Part of a small language model's weights.
Size: 14 layers, MLP 576 tanh GELU.
Training: a variant of Muon for these matrices, 284M tokens.
Each number is 128 + 24 x the weight over its row's rms, rounded and kept within 0 to 255. Layers, rows and columns count from 0. The size above them is the row's rms in percent of the matrix's.

# layer 8 MLP down (transposed), 576x192, rms 0.0473, rows 354-362, columns 0-191
size [ 94  96  99  89  99 111 108 103  93]
[[ 84 121 129 155 106 109 160  99 112 122 145 142 154 111 144 186  92  87  82 119 148 152 129 118 152 157 142 173 113 147  98 122 179 123 102 119 144 133 161 145 125 144 135 129 162 114 132 119 104 154 138  86 141 146 130 147 146 118 160  96 143  79 158 155 130 142 143 149 134 191 133 133 138 112 100 120 138 126 119 110 111 144  98  96 137 121 139  84 154 195 140 151  90 155 140 145 104 106 118 106 127 122 118 134 154 140 122 147 101 111 128 116 129 112 140 140 134 177 124 155 150 171 138  96 149 136 106 131 124 126  97  98 118  91 132 116 160 131 144  78 110 114 134  87 108 165 113 119  75 109 152 137 125 101 141 112 109 158 104 111 161 102 140  96 130 160 117 125 160 118  86  77 102 140 144 151 131 129 123 137 110 161 138 140  85 153  87 132 164 132  88 138]
 [144  74 139 111 121 119  96 178  90 142  58 109 142 134 100 101 115 138 112 125 140 156 117 168 127 105 104 165 132 145  91 162 103 108 117 157 183 150 154 153 123 118 145 122 148 127 141 116 115 101  81 131 147 157  65 127 122 119 116 117  95 102 131 128 101 148  93 101 114 165  96 133 154 132 144 144 129 108  99 119 139 143 115 175 135 147 136 125 158 124 150 177 138 165 136 129 161 177 123 153 147 121 101  90  94 150 157 148 140 129 146 106 156 129 126 109 151 129 124 168 130 132  82 120 109 146 133 161  88 102 112 121 126  97 104 137 155 116 136 114 111 128 123 136 153 107  94 101 118 112 135 105 137 120 127 136 119 137 142 123 112 192  94 135 100 115 125 107 101 132 106 169 149 117 125 124 137 143 169 182 129 157 178  98 106 125  93 135 108 138 153 104]
 [151 146 166 113  87 191 119 103 159 158 129 117 139 100  94 131  97 126  80 135 101 120 114 111 113 131 128 154 126 118 114 112 135 125 129  98 125 149 135 141 136 163 118 181 173 141 125 115 133 124 111 129 176 114 149 133 133 125 146  80 158  94 189 137 107 158 147 132 114 111 144 121 100 151  86 149 117 143 150 172 134 142 117 118 117 118 119 132 145 132 102 110 168 107 137 109 106 114 131 135 167 127 111 178  95 160  76 130 115 135  84 133 115 142  88 137 112 118 130 103 146 160 180 151 116 129 149  88 132 119  92 101 110 163 113 143 124 120 161 146 164 155 147 122  78 137 113 100 115 128 135 115 113 133 142 115  90 114 194 140 147  97  96  97 118 126 132 139 140 157 108 132 120 172 154 116 122 141 107 139  91 123 104 131 120  72 110 109 133 116 173 155]
 [139 152 173 111 118 144 116  85 120 111 118 110 117 143 143 128 139  96 173 126 125 138 103 119 130  98 157 135 132 136 144 148 123 151 140  99  86 141 108 119 107  88 115  92 153 128 148 113 109 130 160 115 147 112 148 148 150  91 168 137 100 112 132 163 161 177 113 121 154 106 156 160  70 104 141 117 124 128 140  72 154 108 123 142 116 112 121 124 142 131  89 130 123 128 112 153 123 165 130 125  77  94 134 115 145 124 126 156 121 142 106 157 109 151 124 108 139 146 133 112 166 136  99 125 143  98 165 159 130 150 124 163 138 138 139  90  92 138 113 113 133 130 123 165  71  66 137 149 114 156 126 128 123 125 136 126 113  94  90 128 141  97 113 167 168 117 141 171 133 153 108 106  86 127 103 143 141 127 109 123  86 177 176 157 123 147 172  91 151  87  92 166]
 [142 119 119 116 108 135 126 143 101 130 137 149 127 105 129 128 143 146 119 132 117 166  99 129 125 138 140 125 112 125 120 165 135 125  95 131 147 120 109 159 163 146 103  87 171 145 114 141 109 118  69 153 114 109 109 105  96 159 116 156 126 108 147 106 160 118 101 148 149 150 110 106 124  94 130 136 108 164 170 130 145 146 109 134 137 102 113 126 109 164 127 138 139 121 134 134 157 157 141 144 157 120  99 108 119 144 113 111 157 140 116  84  58  96 122  78 115 123  88 132 174 131 134 131 111  95 131 123 142 141 133 133 177 144 109 135 192 118 123 132 167 168 146 101 120 142  90 145 148 133 113 110 110 139 143 158 119 102 154 115 146 168 122 103 131 133 104  55 151  80 128 164 162 198 102 132  90  91 154  98 143 114 139 168 149 156 103 135  93 106 147 145]
 [118 121 139 137 112 104 137 161 156 133 151 125 136  97 118 196 133 141 111 162 140 171 120 127  81 194 127 148 102 119 150 152 158 131  92 118 109 111  73 107 148 157 122 101 158 152 154 139 118 121 118 144 150 136 124 122  89 119 147 124 109 136 125 101 147 131 117 101 123 166 118 145 145 111 135 131 137 104 148 174 135 155 109 110  88 142  97 126 119 131 149 138 125 146 108 125 129 121 135 108 128 151 105 119  80 132  77 107 114  95 114 147 140 115 161 112 158 150 154 121 209 155 113 141 146 111 133 156 148  98 108 105 113 179 146  96 122 127 102 172 151 104  80 136 111  96 122 121 122 114 120 150 116 176 141 144 128 132 105 128 140 117 133 140 121 129  93 103 136 119 107 145  96 151  77 168 130 161 100 120 171 138 152 104 132 158 120 135 112  68  77 123]
 [141 142 115 175 129  77  91 141 172 100 135 154 147 148 127 179 111 121 149 139 185 113 148 162 117 141 153 113 151 133 117 121 139 159 128 119 121 164 161 109 109  71 117 121 126 148 118 110 133 156 108 121 120 143 118 129 143 103 101 139 131 128  97 110 156 157 121 131  93 105 151 134  94 116 146  79 104 103 146 114 127 111  94 159 129 154 145 111 164 104 141 139  91 144  84 118 131 170 100 178 134  95  72 147 131 133 131 151 131 158 146 117 107  68 112 142 167 134 116 143 124 119  97 137 115 174 118 150 163  78 144 155 105 120 101 110 139 105  95 141  84  96 131 105 108  77 140 138 112  90 158 159  94 136 130 158  96 127 124 135 120 125 139 153 148 127 134 125 113 150 153 157  99  81 126 132 147 100 156 164 136 125 134 134 133 133 168 148 107 142 138 141]
 [106 130 124 151 144 145 167 130 138 128 111 138 120 135  80 100 107 128 125 127 145 117 106 136 137 128 130 115 175 122 113 113 138 160 107 150 154 129 124 147 148 163 126 149  69 170 156 155 114 140 140 115 117 131 100 149 132 143 170 130 141 126 116  74 112 125  97  91 118 129 100 156 150 155 138 138 180 111 127 112  86 125 194 151 112 150 120 107 106 141 144 109 100 111 137 141 114 160  87  94 121 150 148 162  85  95 144 133 152 129  89 113 142 123 123 150 122 148 179 132 119 124 118 180 157 186 140 155 107 145 113 127 130  80 141 121 137 126  68 118 135 114  73 120 130  97  98 144 178 143 157 123  96 160 136 143 149 113 163 122  81  99 146  84 146 147 132 135 121 144 111  70  91 124 124 135 123 104 131 151 117 135 119 116 129 107 127 136 156 139 114  80]
 [123 117 152 138 107 135  96 119 148 138 113 136 132 136 122 119 164 112 147 128  96 121 103 142 143 132 126 136  93 133 107 173 149 126 125 149  97 129  79 120 111 154 165 146 155 133 118 137  78 143 114  99 144 163  96 165 180 121 118 191 134 116 141 115 123 169 123 108 106 117 127 143 200 120 112  71 125 109 117 126 119  98 145 118 126 125 115 134 157 163 105 127  91 135 163 127 117 124 127 150 141 132 118 129 124 147  96 118 156 149  92 106 135 142 123 117 132 120 141  84 135 113 163 120 135 134 177  91 117 125  54 119 104 161 129 124 106 112 106 187 127 104 119 199 166 123 124 138 105 135 135 122 129 132 109  93  66 144 111 127 145 135 110 123 185 102 119 130 119 110 131 160 153  93 132  97  89 141 138 151 112 155 117 146 140 167  91 135 131 164 120 159]]
# layer 8 MLP up, 576x192, rms 0.0855, rows 355-362, columns 0-191
size [ 93 100  98 105 109 118 101 103]
[[130 106 129 157 103 132 141 140 116 187  83 120 123 124 157 104 136 146 129 100 143 126 117 102 137  93 119 132 100 133 117 135 126 123 119 174 155 124 159 125  93 112 122 140 143 162 101 152 132 121 119 150  92 196 123 150 154 142 117 146 109 113  95 101 153 167 144 141 175 172  98 108 119 107 157 122 113 142 124 110 133 150 148 116 117 105 112 149 152 129 105 100 151 103 143 146 197 114 122 104 146 142 133 144 119 113 110 167  76 124 127 128 121 139 141 155 126 176 126 140  81 122 100 143 102  80 174 122 132 130 107 109 152  99 179 160 138  94 108 149  74 109 147 153 119 149 132 104  96 149 114 135 123 120 116 110 149 117 118 145 121 126 152 147 145 140 163 122 100 176 150 128  90 109 157  85  88 121 121 124 121 108 134  94 130 123 156 154  65 125 166 103]
 [106 130 117 119  93  78 156 145 126 121 130 161 118 127 131  97 142 152 121 106 110  94 167 119 168 127 106 149 117 147 122 117 131 142 130 137 173 150 121 127 127 140 110  78 161 116  96  85  94 117 110 142  87 134 114 153 106 141  99 138 110 134 116 145 136  92 106  96 145 148 133 120 138 107 150  81 117  89 138  94  99 140 127 147 158 143 133 141 147 155 139 146 117 132  89 134 133 119 153 146  98 113 173 124 133 110 151 164 102 139 102 133 131 100 130 132 122 138 120 152 144 148 112 122 143 156 123 159 148 161 135 126 144 100 145 114 145 119  85 126 115 126 125 122 123 140  93 134 158 137 145 118 118 159 106  66 191 181 108 159 116 174 157 127 164 153 162 120 138 129 130 143 155  91 129  76 131 104 128  89 133 147 167 154 154 212 121 140  97 111 136  70]
 [118 135 129 144 161 156 167 115 113 116 141  97 147 156 130 125 116 159  93 117 133 124 145 113 210 131 140 126  95 116 133  85 135 110 119 106 142 135 138  95  70 127 152 163 128 174 104 127 133 163 122 128  88 106 125 120 114 151 133 127 137 125 123  95  96 128 167 149 110 150 110 122 116 111 154 134 147 132 143 116 101 119 105 180 169 148 156 129 160 117 190 139 160 104  86 141 122 159  90 112 117 122 118 145 106 117 124 151 140 139 134 169 101 140 166 145 104 145  86 120 114 102 113 135 124 128  87 133 107 138 113 112 134  82 105 101 113  58 200 105 122 117 148 128 114 128 145 141  93 135 157 106 158 131 160 162 118 154 161 110  88 131 113 130 102 141 105 106 157  96 130 108 140 107 140  95 129 138 149 126 130  96 125 150 110 127  79 137 152 154 153 146]
 [110 142 149  98  99 138 166 123 183 158 126 159 109 106 120  95 123 128 153 107  93 127 125  94 141 147 164 132  96 176 126 138 106 146 161 141 147 104 128 159  98 139 161 156 133  95 111 183 128 129 155 121 147 177 135 143 158  96 143  73 145 122 126  97 116 127 150 115 178 129 165  96 127 124 102 118 139 122  98 142 138 111 117 136 124 136 136  98 139 152 140 128 123 117 157 127 148 101 113 142  77  92 135 146 151 131 102 133 103 148 131 118 127 115 201 106 168 134 126 144 108 107  96 142  91  80 132 163  92 154 149 139 127 125 175 102 104 158 124 102 102  79 111 161 120 130 134 149 132 140 131 161 153 169 112 110 111 100 102 136 146 150 172 109 142 136  99 114 106 111 120 124 132 126 144  96 112 106 139 138 139 135  79 119 141 103 146  98 164 176 117 125]
 [147 111  91 118 149 153 122 109 128 165 106 134 105 112 106 110 113 122 164  92 132 122 153 171 118  97 117 153  99 167  82 103 103 106  98 149 136 121 160  83 185 102  92 116 126 157 144 113 120 186 158 127 131 141 100 117 153 112 101  87 174 138 108 138 105 137 129 137 150 120 115 135 158 133 115 104 132 126 164 150  57  90 157 127 146 102  85 150 146 185 120 133 115 123 120 113  92 113 149 129 145 138 141 134 120 152 123 126 135 124 193 120 128 126  90 158 140 109  99 116 137  89 164 133 121 105 130 141 120 152 105 119 153 114 117 124 141 125 134 134 137 193  96 153 127 143 108 128 132 134 115 140  99 149 139  98 155 151 119 158 132 186 141 122 130  90 113 137  99 127 117 123 102 123 176 161 141 110 176 176 147 142 118 129 142 126  98 114 134 104 122  99]
 [161 151 117 159 114 135 156 128 112 118 156 105 123 127 163 130 124 155 112 150 163 139 102  88 158 170  70 142  68 106 124 128 131 132 142 131 114 119 111  94 136 104 110 147 109 158  87 162 114 133 119 133 141  94 128 108 190 150 137  78 101 146 138 105 148 112 144 125 153 108 103 162 109 110 152 108 154 141 131 149  77 123 125 118 141 156 128  81 102 192 123 152 161 138 135 128 151 104 117 140 142 120 175  88 103 111 118 163 159 138 136  98 124 127 141 113 107 110 107 141 128 145 108 113 118 151  84 131 135 184 160 138 119 122 116 118 115 126 104 129 102 145 150 103 134 130  80 154 133 129 134 140 147 144 150  79  97 119 135 158 102 134  95 105 149 162 106 114  99 106 133 156  81  63 134  92 156 151 128 111 154 117 115 115 121 121 162 138  94 148 135 137]
 [145  52 132 118 147 127 123 133 133 151 110 107 146 152 155 114 116 120 185 142 118 133  95  92 169 138 147 168 151 131  91 116 137 154 101 116 164 125  98 129 117 135 118 135 127 100 111 116  97 116 137 134 112 105  92 162 144 123 129 128 136 103 129 130 100 114 123 142 159 135  79 102 135 155 111 124 137 152 128 131 156  78 105 120 133 121 140 107 128 148  99 144 136 126 151 122  94 141 139 152 130 107 173 118 160 132 161 133 123 132 123 119 132  83  81 169 101  78  97 114 145 145 162 160 115 155 151 121 120 123 154  81 154 125 141 137 110  94 106 143 159  90 156 113 172 159 153 151 200 146 120 136 137 141 123 114 157 166 126 134 146 122 120 151 126  97  94  90 112 182  93 125 157  83 154  77 139 152 135 149 118 139 102  96 128  86 145 130 133 137 156 122]
 [130 142 146 108 130 126 139 126 120 131 129 101 123  86 161  60 159 113 150 170 110 132 146 121  96 142 100  68 159 126 101 114 146 123  93 144 138 151 154 126 130 137 103 108 136 125 143 130 130 145 116 132 120 131 135 115 135 148  61 134 145 173 136 137 141 106 138 112 138 135 111 111 164 140 184 183 122 140 134 155 140 155  99 130 107 143 118 143 132 150  99 128 133 154 126  71  97 170  86 128 100 117 108 153  88 115 149 109 153  99 139 140  86 162 128  71 124 140 132 174 146 106 134 145 175 119 140 156 130 120 134 147 142 121 111  98 100 105 152 107 129 149  76  53 134 125 142 141 129 140 158 138 181 140 126 127 103 120 143 125 135 122 123 127 104 131 147 152 111 106  64 128 131 167 150 141 150 132 105 138 124 137 147  87 124 112 143 165 118 171 143  99]]